From a checkpoint of a small transformer trained on Wikipedia: learned positions.
Each number is 500 + 50 x the weight over its row's rms, rounded and kept within 0 to 999. Layers, rows and columns count from 0. Numbers have three digits each. The size before them is the row's rms in percent of the matrix's.

# layer 4 MLP down (transposed), 512x128, rms 0.135, rows 263-317, columns 0-127
103:416576498506460494495502542481578505488475483554623515558461569422504480580511411604522508517439462475508496551563510372515551598563395485426536555546458562421518603486413435508517528495529452532385471573586502472471525481505591479460497417567525491511494489517471427564485506501520476507542518435519488491524569539530412547475529460556562551550503550541469451502506398500548539531507
103:557510470484654454409497373425512490526522570432462415445491530451488508619516509516472524544539520481577575462546508436481533401481512482532478455507454457485460511521472564535548506463558486551516559448549471483584448627463606493445545514538516479446492526477491502520481539559427429411519521463526462552600509551541563535511377470448521516514564510436436547499505522444546569509505
094:362523557495380485522469547453458525570496553496360509571558579509473507528546450518493555521443570574541431521460534520455502473411514508450500583474463463551501479474518457572505422544541460549549552504610477416566546495534456424605559461548530518429418514445531519593465460523507489409451540450533481484584518522489447538497448441505552521545486433483540539604505527502495488536479
103:557474522564500492592529541474556531489513471557514550563524489506436460481512501417542550503490542602563446439475502543550450559499531545411466459576524477521558488505535459540453501438433443530593481472430473420479530496456523527440513396485586510534518541464550550500417432413488528494416353540520427436527618596492530450495455439516394541495449502538466400500524536433450492482512
088:488524591422538404497444499460465438525542473490571489473566524516584488455498485489510477529513521511524472476577480421576521483386484520490529514492446465469478531524630473631557407507504491479396487432486546517531447350544501539467398446545414510577547469599525513446595472539478469498508482484470542435494410521577453507507507527546487442474485436461400519558559476538475502508442
092:632507570477523464485506517472532509472501484533453533473479458577500480485577533525468537524455547462539548393443586378583603527541639495449526454462496423535610516420516524556462498531513437428462536541575506501483546500601486550490560465501475501481535504493387513449573479480507463462564495578484515417511439556463460545520463437479524398521503491447542551417447423472490553517455
101:484537539485473501548480483499532431506492509448513457515479571436528527540506439453488553493495526495533536518466488532503491437450518491426485521459533428561566523506492514507482490476573515515558599380571689425484588501503574453519442474376513397454566563489487497498559534526576511629479442527617563552523528547467585471469435495539623530470476446504473441457563500474509448490529
122:583488537491509558582406390489530511555425508443542514423439579519513424503553468463477432515577517444487486622516569412487538622490422505556411529542509485558465464531485509516553378529533504530491420572466466490495527499569499491472517442488445570537558450502515451424484561481486539558464532485497404537526494471525554463483459484570428584491447506504506428512566596564505494442433
106:392537433396552529473530508485434513546433510535530431556574441581481449549488440450507526528465506488544498558506497501563437547444499430512487497523501533544418555512513458512472427525493495498506502477414559462473511432410526527496447537483481494562571468560547504502491505486480581675532554534513546633498387571509425539493454587581457453607476486458487518501467407450506492505571
085:491453494557441516489519434525570521482438445537580420478506554385506518525527421552544543448556442492487400413546513492350473566438416559502519446487509573565460538464480474490421486559460450600528478502506450476437563522442543513463515415537488495467434535519581461487465483454508520517543657454554546560435549483512479476485465553554520448569438524514539507481573495486481556572564
109:493516509511528528460561511397522450467553498500487562547459635529388507495555579474550489536523541498580523475515493529525397466496542514448479532491534426452515511541529507612483516576495509520503435471418495583461499509517505467518474550457423375551485488482445506456506597528530527567415476559535414486605393528498503487529408447455390479386555463484475473502468515448545599538465
103:433473604514447440484444338548455438476479555444606529455539619440506547480502548501509536488470445515404507509471460479491425491467490489451577599518476537527440514434566478508481487459504512534560453544417459522520421456477506468610437442429540539521563490473544518528516502459526561498532535575585462537513416522588412540552522418508453476469486482472466607454542495529432457481489
096:403573441432483465572496542498560543507453439498459535486429382491539470457471488546451468529591503412424558471470563529441554577506496545450476439437529464497529555475464562450488473510524500518574520555437441514520493438533522559609638522561325469509583507519543474578513569473467516542607527438541515497526473436521524466465458465440503484489552484590459473500459506527503533460472
082:531473511511597507497499504522462516531507446485490540518552539619522546403489495479513518382449555499420447492525496465508601441500425588494477513467540501544526472393453455461473523650509432527468446544545530482458594452436508462507624495469566548501421508396512520512454595554506570424511514535633543586487493476427496546494534493545438469602514505512493482469514495469549486559479
084:474543540450463510580444494526541501459495455493549450570480463535474535446486469532537405478526433584348448555510620525438541522451528476490443562437477525469495367498439440535567470498451424485508475443482584429387561493427498415499448586548489469506595458507508516615490537448490507527445494475389516454487514462463525486478478440497460564554453435430475550485539485480432501477513
100:580475518597484510552443510491585539466404426478477461589383448456540504444411539521481495416447464523540512489528606515511500522484600518493550485419522466483480558379519579508563534530377545464482543558439503576515498597491452465471523452458475391478512475546505519459426535439512460467494497428573511543457462546551527512476593515464522581445562531469482553479561499561515435534469
112:481493585454462377418519532529533570545431487488516484427455502447518451601505433553531476543451532432440562501520518451479518426420484482582518460490496511458526466486534542396605444610480595519447446444553566479474510454544502531590521467372553499540519439546451511495543448519429519595442516557509512567424413540521494505545485550570554544508495498420521501470563473441527470464459
096:480452499507409543505368473524522456656482469573468420525447513445478504511435582544408416501542421537516559525503584401519440498541481511555600560433563514514485489526453493476517488579506406543484498512492531460508543560522415468455528528519436487489512484456566459522443532410557544533480549552486463445500495525452502458515542592451644526437511507496520539517477529383562498500465
114:532513501464527457346483410488522566438522468528438536558585516549532476471529626414413610501521446508446535411421437478578416523465536522451502541559507512463521522554487454532516476506477536527496611558541558457472448495493444523483557516540561423465506540473437582526552474453529559549434614502479521475554554535473571514515566519493508461513564511541470524525544555510402515564415
108:489541498478511450484428483490493456526517506505489525427561436548555521552535434476532548571576579544540488581475499436578508397524532423513524498501558514543478470381435501529408447468481501477571495415444420488526527498377617534454414506489462446505385409469512502440517459505457463493509543535484450518579431509448548424546441603500532457425485522530571466497469499550569487530598
110:434552471531640511437547541533508626450465567480546480431455495546435443479488541483506525497528526538479456377571431487460543570531505510517589503456427525425439549514464530628491469514395444438489412519529500460505466538460488529504441345515464414544502520510484445447415457507440512515509556488603466471488488484568473503504462521573447481532460449499415480515456470507519491416499
118:506435474481493427451419488515531475529527528518579486507451494513600477499466536579471477518436479555527548527482531527483565598524537509440562573541530550556441405506603605475579562464515443497484427470515500533514454544576514523499533417488626520462504581622542496545405538514579525556590547449446512511495477492619509431477568478527509592558466493512549564566464493436528450492488
091:516423492476601491553462488428519659463553553508599449447543493451447539464455419476423519413527522424446419448424581475532487353490497568526482535586449510473483576507503458486551478523484426548455544458545527541508433518504492408401532534508476480562570428526533461496514490493475465531464475492530400500482510526471518492458441452565609483470535491518456404461476446525468468489547
105:490564548537476544469512590499491583574543522542520555527392455530506545456473558498478470501489536495534529473482513478521588538514446435533463563437521478370501520541497412470421467516495470479567460451494490528479508534561543562478487372558539520553447608495536487416443533425504496505572563560575536491451480492481409539485646518529568564501505482425540577553406487508585597494474
071:416407554476522483545553429502432530486519529482432465461497504530420486490547467467441535497449610490450547507514524500563462381442505472505472570436546588506510398555487566458516527542537557516506414529467561548496493448483435458534499553497572497634457489488518558573539507534447563553576525399498480566503414551419546484557513528527499505429498519441451467454407569512621564497484
111:546434526553527471530559574473496513484517523470476439528571513558562570448507474512513418398487512551518508439582384478665541428457589430441555536440431518457465450509544526530466478607393548507544467508538523492482434559465542533534567476443480533522488430518444452519555481440464488390446509501476510487535461557531482614508534540470498480465499442486429587389480532515524474475540
107:577527556598520475505611573584626404554451547530475425577484556480548528481510529372428482461409563485535506565538501473607493435495547511528516534467508495517534530527493464616431539563549426513485550399491495437463446463506422498499482454500531473501496511455516534482460508437502470539522385532535490540467529444464490478481458496462456525483584511521513478379467607434488484498437
101:598452468528548548425503479563467513546526440404537567514542517512435524512644519577545576518463539509518519560544556674460571507504602488533517438559478529468430425527469471492475472452399522561493475551378454508544513457594457511465568553477424487508480494507515445458481528524525508463501543555490457512454544543551573483496508499538468627583539473476499539458562444476455524529464
104:406502445487443511439512553541589450564527469486485460441563518461521541492449379403495562526456582560459554464513458493491475538450489480448492415436425520466571421505467467433430376512571577448486526441534556560474525471546500497444517511397544436524473609538574520502551409421565520489429517510484509497495520434482495491481506473421554553526538461513591529412441465523562452507542
098:499484551436553466515535584510467454474534533538511567477502450554548666403527508547494432508515454591591478533504466570473461579467493502466407490469440561504536488490542502554479573403486570555470393461524560443515597490525442549455454594439483599496460466536582455442466502464475465495496487475526479452447503499522446454527591421533508513534535537438422456549520514462494491504632
105:528467505610623435548521381513509494487453496462504421454424456459527436556489476502439493527576506476478446495414531438544538481482452590561511408418527575456531515555547532472505508567526422563524492563477577569578474569580460446609560476547447480470506520497454562487480551479451453465592531432571505422568558532587469493480524495533571545455550528543496510516526441457532453473540
102:500479489459463542549565503439516440524472425510496519469502493461479502551550555496528478526484519496492499482463495479604552531507550529438424483384546525418474474533457459543513448573443552455445531518528522565604504491485493546588532386506523546558525572541532538456539600455505605433487550426407449515434564496479408580462497520427473480512537473476459471572516557478394676518461
110:549388560416576500500430396458433451569352441520437499536593453569441507519535508466503590570431525446588476535475570513578469389466431489479492471492491538515468480455495514527536537432446491493472566482547404550526474503580506413492484440481571501487495566506461507525456423474465465503502505462559465547456502494495488511569562560503478515482457502546402477589423528452536586495464
093:429520484634437496566496477526458447543427448530575635543523398573496475487531452440511546496602470472512504446572466483490502538560435475460523566431464458474471528474545517523506518512538394459572470485494535525500571472502472528544569569360531463486490474467501502498575515428441546541470518482486416544556546458534540639442596481522500470500530430532516604523498506598482507507511
103:521526386561586502566465473493503455420524498440467486546565535633531519561565446529481519545453445489510473567431542592613502476500470475523541551432512497531569524536578429515600467504477543508546586527454445512537446561460532450541452508445462510518545481482533545518494500483617501489449418597548505501560542573508461466436482486596508539532488587496408438499387483482479590497499
068:475626413519536480561486451497531556509454489475456426484555471479521471555432529497417476461492490531538493472322402552426540507542583461448495447514445599562503484497449436546463489518461538536500519391421525502477473517466476394555485535461597520492488430483533513522532485569548518607546570609431537462503494530578513495495464622436498494478523550529479521441580531520487497501521
113:461481495503450547491494453523448595490459538549497549472412438515533446497488503439560506469517540476488404587502431465498620470489389455514568465500478506560519552401512506433506477494554553549418403472467595422430531431495501537514606505465490462509490460491521575550454453595531495554492530556575530454534429471433579526521488570456490543514501500452594446507603417444479525544590
100:503517546577472496551466557617430505490498553525530550524446460454475446494482526533525445449515402449477621486471536478420623502465509463681447489474515451455505581584499536515527582479512476446459509566410446449564440497515548510506472436481553474556467469485543519470537449501511518546484528428601509415455536481497458465559499461424443482489441466408539497595588524531515439465511
106:450533542586469609485598499577484517507409557485473429507521567441408541501511403499582387461527501522499467537482497434481567487486477451481505430457518570491519559420512444563470558563514581489554537462502538536534596520430609542579512444491425517488504495643573495460615575512517482500503508423477451514513475495533548530492483467470495517465499480553539572500456566542478467489606
098:511494560533510505509422647546503428485579492509450447462448523455487492544611463533529583367501500447541549416513498538490491498586458546524496454422512502539523477578467502529555427552538541440468479513596503522447505421480505488541410564495529455431540469462533451468450530488475526545599475526440503594459468522535498476494498478459573516575538498462561462546416565619387550437513
099:466487584483487461510519510424558515488499470467559515533495418481543557471463527487508458450452373517527494428468511521442512481505541466533445522624600469507509578458510526485547574578572597544484447500501517576482522491562522515440545530520493413534525524509538464499454529524600511508454564531549496547523470490479421485638458387550471407371484621570494472519462486572474437492585
105:523404413490389423462466425383507439558534473488476469422547484511492471499538434514544532439519504487471444485466576559457543494451501442528476500544436519598560427508488440444499518459453556525499413510537537565540522539466538434520530432487491484530519462485572522465479541407493540502479538496699517525545410413491566517568463499505557521599434510513523529607532549496436519480482
110:515384516441605477445524427452562404498513459521524519428612638490547560469527438486421491441473528510447501457519491512462460429528531494484491469473491481461480601539499492585489406566407502525557548452525384498513496492366552441490525576450413439450508523530496495468527524497512465480467443531470424502497493504468566483518434517480570448579461579470424419479569543485481485543512
082:566445564573461521410439508502565446471533538444437546554541503518396531497486516490604535510567389546547481547524477489512518494482548491561521488563514505466490452424619425491547501555499435548498458516377402391559485529539523573429507453482544492531521625458450468438487475499531455463464540496477518514526546492507449451519508409465567492489493519499539501528536645460590412500452
099:428504537484481403465468553519539464507516549570429611480479481558466482421470484509482455533429597512563537508434478531490512585485549616543439490533523360513467487529500564462493566455542417438532511482456466528508523412502524440580470565539454468534337539490472542514457511503574464434514430646556454519520539488551477565514511448484474545512515424497467517506418502514494423515446
096:486462504456550543516579376616537537520495524410465438462492494472529511422508524495553494499586501534504476527501538393458465472455449488441589556546471515395458458595459511542554533562459488358512552586553453514498527531538520545574590512497525552463546554519427516585479532399550620484529561471423572527498539464480503484513535473467457508407509580535507472529482463531483466438450
108:422515460535545454460538486537478576461492541469589540525445483551618499422388588551462477468516512374559492586529484545480369496490551491460469449478508638537558466433494462430472503472528550518557486493462529526478489480503507498490554478495584526414453537501480559534516574506557475543425501563510447407491377464550480506448577419552562490539491541520449507567459470575474493446526
115:482525522524377413611464653483499534524470529540573620540493448464474532451470514477467566508552592536473548478517482413477514568429400529507589543545531500507508460476496502494433606571520584396563444458502559490459524448532524493467477482520471527438461563547548496521467393600562527510521510540481573504488433538492531491509458450457440527483572429564528461464523510541429499494534
092:433481505525545518434464546585572466524542475512529501514451480470582488508446436445461498489481518498488629484453548490549446563507596508518546507406514538486377581481544491464452471473560545557517436481430474488506540392614524476446478410517471461406537524440470520521509539557552475457582587512527521385498502559540580429472522465517452480538424456471550495543559447537475417616506
097:397515519509512522467537381507565503543390451528643458439500548439500474566529518450545505583484492435535477468458471518488516456485585543570461457470508520481538504502406520538504543437426461502443545458454563484456539504498556526529396522618551457471522539496504502536416523571532534443497499545478596593482517430512513453573547463350530534504504516523541511477600466493409565505467
085:504575508421459555554642606533615590514521495493497467574508528442456579460560410424404560508502507527523472476455490459498427446617475432496488462448622476491512528506403438489456431466434419438548460470423523467470530505445492487512518499498501537482587497508443488455501529493467489543571396512570534497527423506479504411535471568531483523513481437455520468511509530570568471486447
104:493489496534458492437404449498442364514498548500559648452564449486471483474517495551522475561519535535432463471444496565498573513468543554505588535448505423418430485476531491427526487529543485557553486479503524563535405494475553532575544602492482507557543461540458477440421554522624524484455495549433507497545534565410477484471515451489516404405490482481453570500570535503399530579475
106:477453531484451459457498511532506516591422495479542513528457480456510428506463553347483541547538484446499483480518487484492482515480460507489530536530551516479544493453528484430455618546591494528448459491582520414622515556503547481513494507435513502448488583528502610558511432504490519606552556527448499663480565464541499551458415519579438567433529491514508508444620583443457460518442
110:522460535643479529507526470500452525490464501516465598610464554494549469514562504469472397529514507521489503504468473495493343513419462493455529419517503490488556461542463533417600473493485514553442546444374545508473462514476510404475439581462470548535499452519476426628552473435564478438511472482393544472485512481560430478501462451436477511512554500449541545521486579557535520404567
088:549474454446485496549599545525537545474449543477578547515481426532450457488461456474588577551515468582564499513497485491478571514512571517518524519501494475513551479521422433512485490499399460445425464538466468567549435544443578507488405419553559463495502568438480512471424567578561403487446404441537539525548528482582400483380495513483492493436489421568496421575522450517413504442507
# layer 4 MLP up, 512x128, rms 0.152, rows 264-317, columns 0-127
109:529492519612607447424472457528546491452543488546405475549474424430510624586552567524511497599560539454478510499527494450462466518616455492466463423521452491572397541481504395496498523639484467529569582488448543429523481510437376477491519529552405532476464508506511548527524471467458541545502539548495491470480529633475525482523447481405520492534458497539527471505526529521495480544509
091:527528443474537532526519561490545538494475388464535508518468491470579522499483489484552445476467632516464480532453514499484581546496447511445438477471443503569525508549481437470528537496547494512646487455613526434464591494422541460401379428454498436500503507481516566506505444524488510505456550491451545438553551479460459433470417445553490443499535356463552510481487626447502502576586
099:544549573405583510536518558550504397458488502502490432505522435516499427403559518485528479465527575522527493453537487561500480426495474556487478502489486457466511478593439483466503569459484545540521492606620428596472557552463535458382472385531479460489411470546493523469490459517516511536504538519533429553660447488436547403495509540545438474550421504453443522536553493410477488504527
091:541488516406492405448526479499449448482529559497588437473498355605508544514497497548476522414505409537500496539387474497482522533542475471522411495352518476580595482511524462455507501437543460483582554568490508514481547446545516488543452528444604490467470517543439559454492459619485525489520511448563489499528508501502539523613470537466496453409464428531493393570449534513466526478458
086:510422413455469542574478620450559477490603479418568521490514539504535502472440497501490483593451507409481476442557484485522563519480387491520414503451457443597465556522458404566551504497546532524554485558550438378484547479534506532499531545510542467524549507454454516432431516499477556449475493564447480498454441475605581577436443438464477568542555584537477527546557476526522449494425
091:588472511544553490552540377436446505555518580487483681526428457523502470529549522476525538550479462522522479515399484454503497467493466544603508521472527539418518477482506472474638609574531546500449493468523522432442457485525512551632517506481493484488434521467469473525424585423509470518460438442458416528415535499499535517536528478466473515525475491538497585631418480514516524520543
114:557393436436573511477450510490514511615467536489579433493432519472464512464513457544507533442506557464504492590483480518562537563544428510475416591499429485499409487465529435493467483514464469543512444533503523396516518506491455493583438520480599574609534438493527573436517476425425463421536588521516425392517492603484439516533460550608487538406455501517485512497475559516556514518482
101:482516449562496509479534493496522480490512557426413534487501451570411548382517491462549522492497437481526491499482504484583397480425482471519485520497581520402474546528499480568567459559540533471466613416563469449463516407526528436530522487446529570592527508423555452472453521424421431443603524471479520507605504541438511526477492492532535570431422426606488560555428495469444526576501
081:483512531464467435494478523451444517468515553471480527560541422582382544435483541536490520501431584536501439487461439480403601418531474572532511428469601520476495506450593482577510498507554525459518520450559470518434447559502509523550511501519457524552486636471502608559439493490465514654476511557496524499489465500433537478419492430456526445450569506553495396528548459531606532502478
099:494552523492516455432536536549584499579550526477575406588506438462447415564513438539477561455437486481517472483501478574498467420580485512525533563503513495651540575482555478483511604511489530552501594484473399511537489535529462481448527450498542510508366514467483550535486492461453495426467537549438480546587477528417446416471399489445547496417517532487538482492511569551461466571593
098:626428507479547488553531542478502601471464446479378501501525443425509460426527420478571432584491457502401549489503477442487548506555500597570523487553442425595447588538484451542558559491494468464441457436475568530565505534452488539548554485502480409493462541454518480518461601452468476475479497531503470503529585525459438540592418571491584374559504487474503501525452469492487514510541
097:451414473475534498539453487500522516469565579522500490507351535511488525497487549475448478504477564418530459510466609467510551505480425477512515480483509367429570489511550555490474569530510520488498568467475453506472342451472442479440575578582395492491449434582555493553599422480533480500566541441562477501454407529450439491488483466444518558452492514520513410568584518537474484442502
075:465408532485513520465541518505466395490596582496532493402399446540524447452556537574570508534514536571438440540551452467471515544503440499476471422446510452496569546479535465447519531552522487447509485519487550514587473513556557528501436518532452571480570577504502534495614553533521558406602461540523531410560458533497379535467458505527527407505539415483469487485373508423454537498524
081:500416556409516559556487520513490455543557488515463550476425442459524529473525458409490559436518490500486497413401525481522555501489549446449516452537483573417473580485478471499470533488441458504436515598605465474536429468493494478462499419541458575522480443559510551480518424504519592591501610512536519432465475443477602383498541537533430559520469486401530435549598520494408473541545
097:486500492486441440482533552559400532521550450450459508471612512497481520435549511607586509497451434441520529614502496580484578491540462509493533466452481556581512485449508560434555524558542432456434438459542461529436549547432555430510610628469464530492548490494534549544492532462484466484548549560565514492491469610506545506423534527465413550471510442492469514435495484620456595538502
112:492418527538519515401534464505472580588586508478477514562479437558473527458468519458456473415483465553510438607535496633596455507493413502480498477495479492466552408551443477457548551401435490449428497479543546525461549491429432482522541537512551515550543519461468454462509510471432485448579476564526569585482448423480551464534399556583525500475539610501534442482478438567532505583519
095:560502478495480520489471439534506553423471484473490602602555480532440467543478515416508623465559490572465584572453478489546509393465452563528511517547485493468505527533536541462485598459525447553492638540520475487569426553497514554442377584475425533497579502456524531471476411457465411425520535447501564479524502483498534541445557561583488438442545497530510488523565401467486507487571
123:548382548456509519420471593411465442526491480574563488514570482566478437462463517589438563500528505524598454539534539519535393504537357431442458431523491490575489519552464510482510502514453489519521542526586560518488553493519449570501466533646459483518479542492456510412523453399513576444540544498539506503567543547429501520485395491480519498454531530532487570486464572426439476555496
105:531399547532464434490466507542513442432543475539490574577499496545513543506617486603518599538531569528470569324500455410486543517536458523471476609459462429497487526473531555436554503530536496524496480515527490592456531442592474438539443528427505491519512500443533446529465573438460559487496569446506441521569457437409463570520554459474430483500442486552459496497456435541487517514408
108:597544422467520526434515503523538463447570454457523538447501523459542508570491521470452500425468523507375491577467540513509475510434445397596431589525439474474550610475535499505551465544477523474466492495477606591499498488485514361564517443491527485410516441622500523470511380548527479533504508581539499512445488581527500437435510453589472463548439513499487443584498500559464468453485
137:524481527467422443455470470406534435537505514496452436459585513561385480550575539496586465506511496519447567559445468498482468474527451549552455491402465543504566509540492498505527473437455515509422611509442455391493530502513536588585515596377514518536474536561474536538462572523505439538561533541543539430530538620465423536538449516501494471414557435537396519526433466522472486474469
086:423470535497445490329460483572520437459526535430512496553510503471489431482508491427481500513481570547526495447505472545534550496408611560479535491475472467417560552537515568537520473548548464525526514607493544484524397522441498490447578502495631486486513539455508541650553475551470477394541504387539575463512483493538518486456442483541408508511402509580491574510476494538530495529496
131:522444495549391476448485487577479417458472498619418574484444425495482526545538375503585529504563569527529548434563435484465519556467466574456537382519463432502547464547517538531552546541536593445461541548522571511482471527510478557451486504530448536521459435476514459443460474493499529454514437437457445455472437542484520446534420502510543549564528477483544616518370501501517508526607
066:445384527468464482426499618408568538458533561577467555493532497571427576506490490418450444574482594443541557505547579433498575443425560408552562471509548462479509544542484499425482514536510474538465439427559455481558499450539507539543431428602452494520497476522447437493512505524532429505522451464509493524457500522583485513406526514481447521439517450529444526606605522447501520537530
102:536537472429538395494376492523525440535507503477542440519407474576509556600447516528526438475450504448506491474478540554528492514554436490466428543451559492468543555504507550481474524435509516503630532536465459517493616468423551424415463455442504464514562461488630538510463498497553436544513536544459477471483574520466485385451517408496481564531423500531586436545484441422518469485600
104:467504465501553433526500544427469527488511424473550473460428508566465570480433474575463509461434492511509537455403522587455527465532490467540471519528498543549532540509459527471520483377494504552517529506512615471467534450447545486434491509522543530576484397558474477515454494548449432658546503521520503591478443406539517490449547589496532550541595534472493542591603494458532476516339
095:432483495485413568463469521444560533484583506495507518507483377531447490581469492609506493475517599499488471473447510547593531470519497548481457501530479434554466514438522514384406509564490567479554505460601465576508506509551466496504560475585518411395493517506492568526462530466444627468448449551466559409507493491537541505426520419505475463576500506560553521489455414390472556563501
113:444528501590478644532490573574498509475452542422466546504565514526528468603544478452581382470427502472447528554434560506513524506512412542499485499467463420473460486397500568551501562502455545463416485522502459508528527479464580514433430527428578545518479473534499539518415494486599485384508482545460466465463465487539502457583475440438481470541509480513531624400468527524502510586454
104:505565435581557474544482551526535379507487505469450523492464508520446503453490525526518505506437439548470493525522578477510503507550570410586542559558490504536437556463493545505541486553495555579490452593438529364518498516527442485497470507407472445524439407530521499519542438462527468479479565459545482317590581456574509600468476511511445481451452440515431590567460493478466556542498
102:511540459519505577519464515501523406582520509428504445467523441563472493502497469596539420427487517479423521490498515481487521502511453472413537611642523433464549535447448532518552572424463509524501600490504537521510544450476446495514528510492505439530433566511584432409445472500505471446380521522431516485418542445409644474550530517508496504565534569465526550516487534509523561620462
106:499463593581516529378462501543447484525581549502429512500542484483533521471449474521568438562526532501471425522491417523445577489516480404568538586421531491504487550551502518600517497482532496541518377468601485491437428543552513441553536538491466445482491534503532417567479448462498427549566485528559547449590482527568496358493465579561497425474496446556499479454516486406449491478561
086:493466509493454441563449477459556476491503441440512537524496483429540485477545466562488442606501446547554649449450439472509497548503513503556573502517505483476449486473479557520514487525505514485462562466499524415514501463457564628575529544510463450488513522546548454610486542464566548514479457554381540446562536481530429601404554482501517397510490537528591436579502374436481450538579
092:602496430457549476380502469496498450499477478496484580506490493498587428442462567401487494498520449565511486464431475521430472441469454500536530452566481458468611490554581471485529511454378431473482473442528492489467463504521382527485584425447521590451436527487510595614446525460526454683515447509438496506548513460551491490547556498522523462536498509508542517531576494475464533476559
096:454600480528437510507410446607516579541510409465508613507478561466522524458473502444532422649454565454442521509495489462592503501501495453538562550527465514538561498496564528493516540551597430472497530529464523444518411526467479471509518499490560515616480476485527430537595481467606553461557447473475554567563527484432466401510416419539475487519556461524482484520527496409422504495475
082:381517596546524408450457525508480462553518508428534492528493350476461467381546577494558545489488484496465517502557552552541472474488509508415569481501481521451524439518506455479445469460472451570552574553524589571557538550475555479423493392525573513523488545477474495463531474577432497521438537463540549493568392467513421390491573461533514427521443513443467463466484521470520588559447
110:520493455587543512433469680436412489476547445508524474466516451477564544544457506467484538508551500548548505631523415571487443448513505452459452518469502409527588496455446563508464436489516565517494465452396532443439487427525569521521533576451482526526475515503485488602489461500476436549503475568435507427486464556485535479584533486437470487601569524500537514443433529437407428541467
092:513480516502473469534532560543460486478536570563537530493408506500529490432610512536561507586557400534469492542516597481462567483452524479373513534454516495505557553447471498402568482424503483485548568502645474478478367407514478435467446527567514520440391438500515514579449504472516528514473590483529478439422573487507402440459483439506557468523475528527531452466541540517518570486553
104:540475459458541465486464508508463491548529448526570540482515585427538557381564557528437580559594582447446479513620540499528522580433538527513602467517506555548589473492516467398530473509491514386477532556503472416502508456505508472396527519412533575518518496475558524455434402522422531467435502526451541496457471570526516462494535522424463554448480529500413471537566462553510507515394
094:624489559446500503431632542599493497599531470422489470462487521518496415459451542538549537517497465515440418410421418525511568482529472502460576512519413561548480484510472456475510522498535498505596506514518499527509480506489404461471417449519473488532598547498479422547415513430502532469447513546523470488580411474454449502542489512480412474573493438658495417501465487524474520499421
109:510455518472489595484593544481482526503649591456494496471498358438505403469498476547485470460455492629513494585503538485568572500547569505413484490481483452536513415494588579542507420600410587496426484564474549516526534490452424490554515527529459517516515547535523478518529499514439477449431475457370473538564529485493541490493609510513453557498452565453464535499457501469507514540523
094:442438431450443459540410520554468489485487566471478506556561637477535619450527573430541443461568476473460502490571523541583535488604472518513533484550465527559476554504414528506477554466563521554506538531521473500460507554580550561592475498439500601506568503418414521524516473540458462535546490612448511393501475501421435522505533466521519529554585467459532393528489527556470509480439
118:586484506514518545518531453523510455547492572536545369494530479537489514541574516492553442436560533421508561571465607509499465529560459540455527430558475458390418425424503515484438553546481484558496493512490493459589430515502617530475508422542474479621541479596517584453529494562454532487550458441421432485489519567480466500477492481452488566482502384534569514383510525502494517505422
088:432541486504560572441554533548515486485566447550498488434479551499415506569529535516529411462462549496460468546569557621479522531369545490472579447477474494452529579486456516537368542542479464438594484570600540587441454467482472446498495554564495437499450395433574446524466482461535500536470432564475540464438554520495458497456529503564477502510547537423450530475462471525481592470577
094:564493497475544474523481462575479451507485471446602514412505580514535471456514533512474543490486495506558469459475468476471496507454499621390538486471550492503516363488435589475605461451493518473526511478519514487491502576546495461486517571588530523531444416550477474443511495579411480381481508576497587426402434549422512437467446428546412501517524488520477536473564602518398528566532
105:441497536529458483503471535469433477438479549463456587472541448480531505404522541546483528437490505402629528455497554651459469468477544478469512471564489544447587570486467516520498455539617528428475609555533408455414557526443585487381448489625443441535584474497484536475529479518473437417520550522518454504558486552444455469469466538552515551524550503520543527483493546511521460469491
112:600545530523455448461443519478429467508447573462417495505530558568438472616546352448441505483535480598405556467489533474500556575522519484544499483538466447415613593497562518448545568488505465526481510487451566338531547555556511519478509484481551527506427519471532495430430524514509511547493527473401516481432544512465477549569590522503475417467495453478556502491475504476555488515439
118:629387503506491487428478385552507573477531458490472504453506498480505532511481467499529504514411472526495510618435471436463555433530564523485417518474433578478479454517435512529553393545565550554484550559429559448428504449538521490546512531571505546524505473511435499498488462461543537473524430498418457509497575539667514543466512578516449479512559498486523463492467432543632560437461
107:598414462499513596568508597639465383580534542419475576494443492566441405516475425413524541523468479494478575477476540500535546433477558517509539547501485546481531552596488483440479493519449544459470433499488525512455560430493536462551444545444434528555524495447482466449501460505509475475553495570447525527537487475513542482427518547622508525456480465484390513548567472618445507512547
097:456473536436433509401540507488482494486514375539575504501571482493482462444499606407556525427462495498537456561490509534596491554452448430508543469476467482395566426573490474492512521458531503561479590560397464458558510457569564520514510476507542536535427557507498502538398576616480510439498520440510552541481448530478566462533500445377523511489518357523521539499517481538440562527477
096:506504508512484407590485478474522461426515400544540514517459442523540506508471426480492409490553506587467513576463477518563508519503487382513488503377446590533470534621505522504502433477483417541526427499545579416553526513498553493476553573553486390535468462486488453519568457573520601599484468474450481469481502508532514532535564544559471484506611461547521481559357477455564473530492
106:469363478428541466445479623564437454549494502549569468502440471495549499490461521444542539513541499515565528494511444495532495599485549619581587482572571406513422484505595513510524561545509494473456549532458589481569440510510598534543439412590435536518503536487515493492437486506485491417490472493504494517388579479472540538506430500458549491492461531448518561524491551459609577512538
109:459453494489568522464566420542499485457478504532512483491532460447506565503407488537393504465507479539483604421527468475512554531612522556539525443543468539497517529439517594528559503512437479472571400521480548502558488486434399527468481549441553622568481437492551564448504460548487482508453542368529588428558430569555377485617519497516434457554491469498505504504542446482552508514476
124:646544485574492435448456501589526445478420434547454531494502512543450473500543426439622492494487476525439582575555500446423557500526527532524593487450438521484514570527546488570487444500566435498464422522463594438558508576463445555460434546419476581457506478557524534484435504465526478577452567546444455494483475506540537452544530486482596522426430392467545517483557520500534491503461
093:486576444564605460536493390505435535495554517496521438411486526536570649564498479550511471471518431408449511529381447534530485432452499466491506504512554507591496483508451568453434488539574587536534448452517507520527448465544490473511525487564497499461549490495504552505487526471569570557458604584461483557520465444556443456442490624436535557505537523496485457501478558477508556633483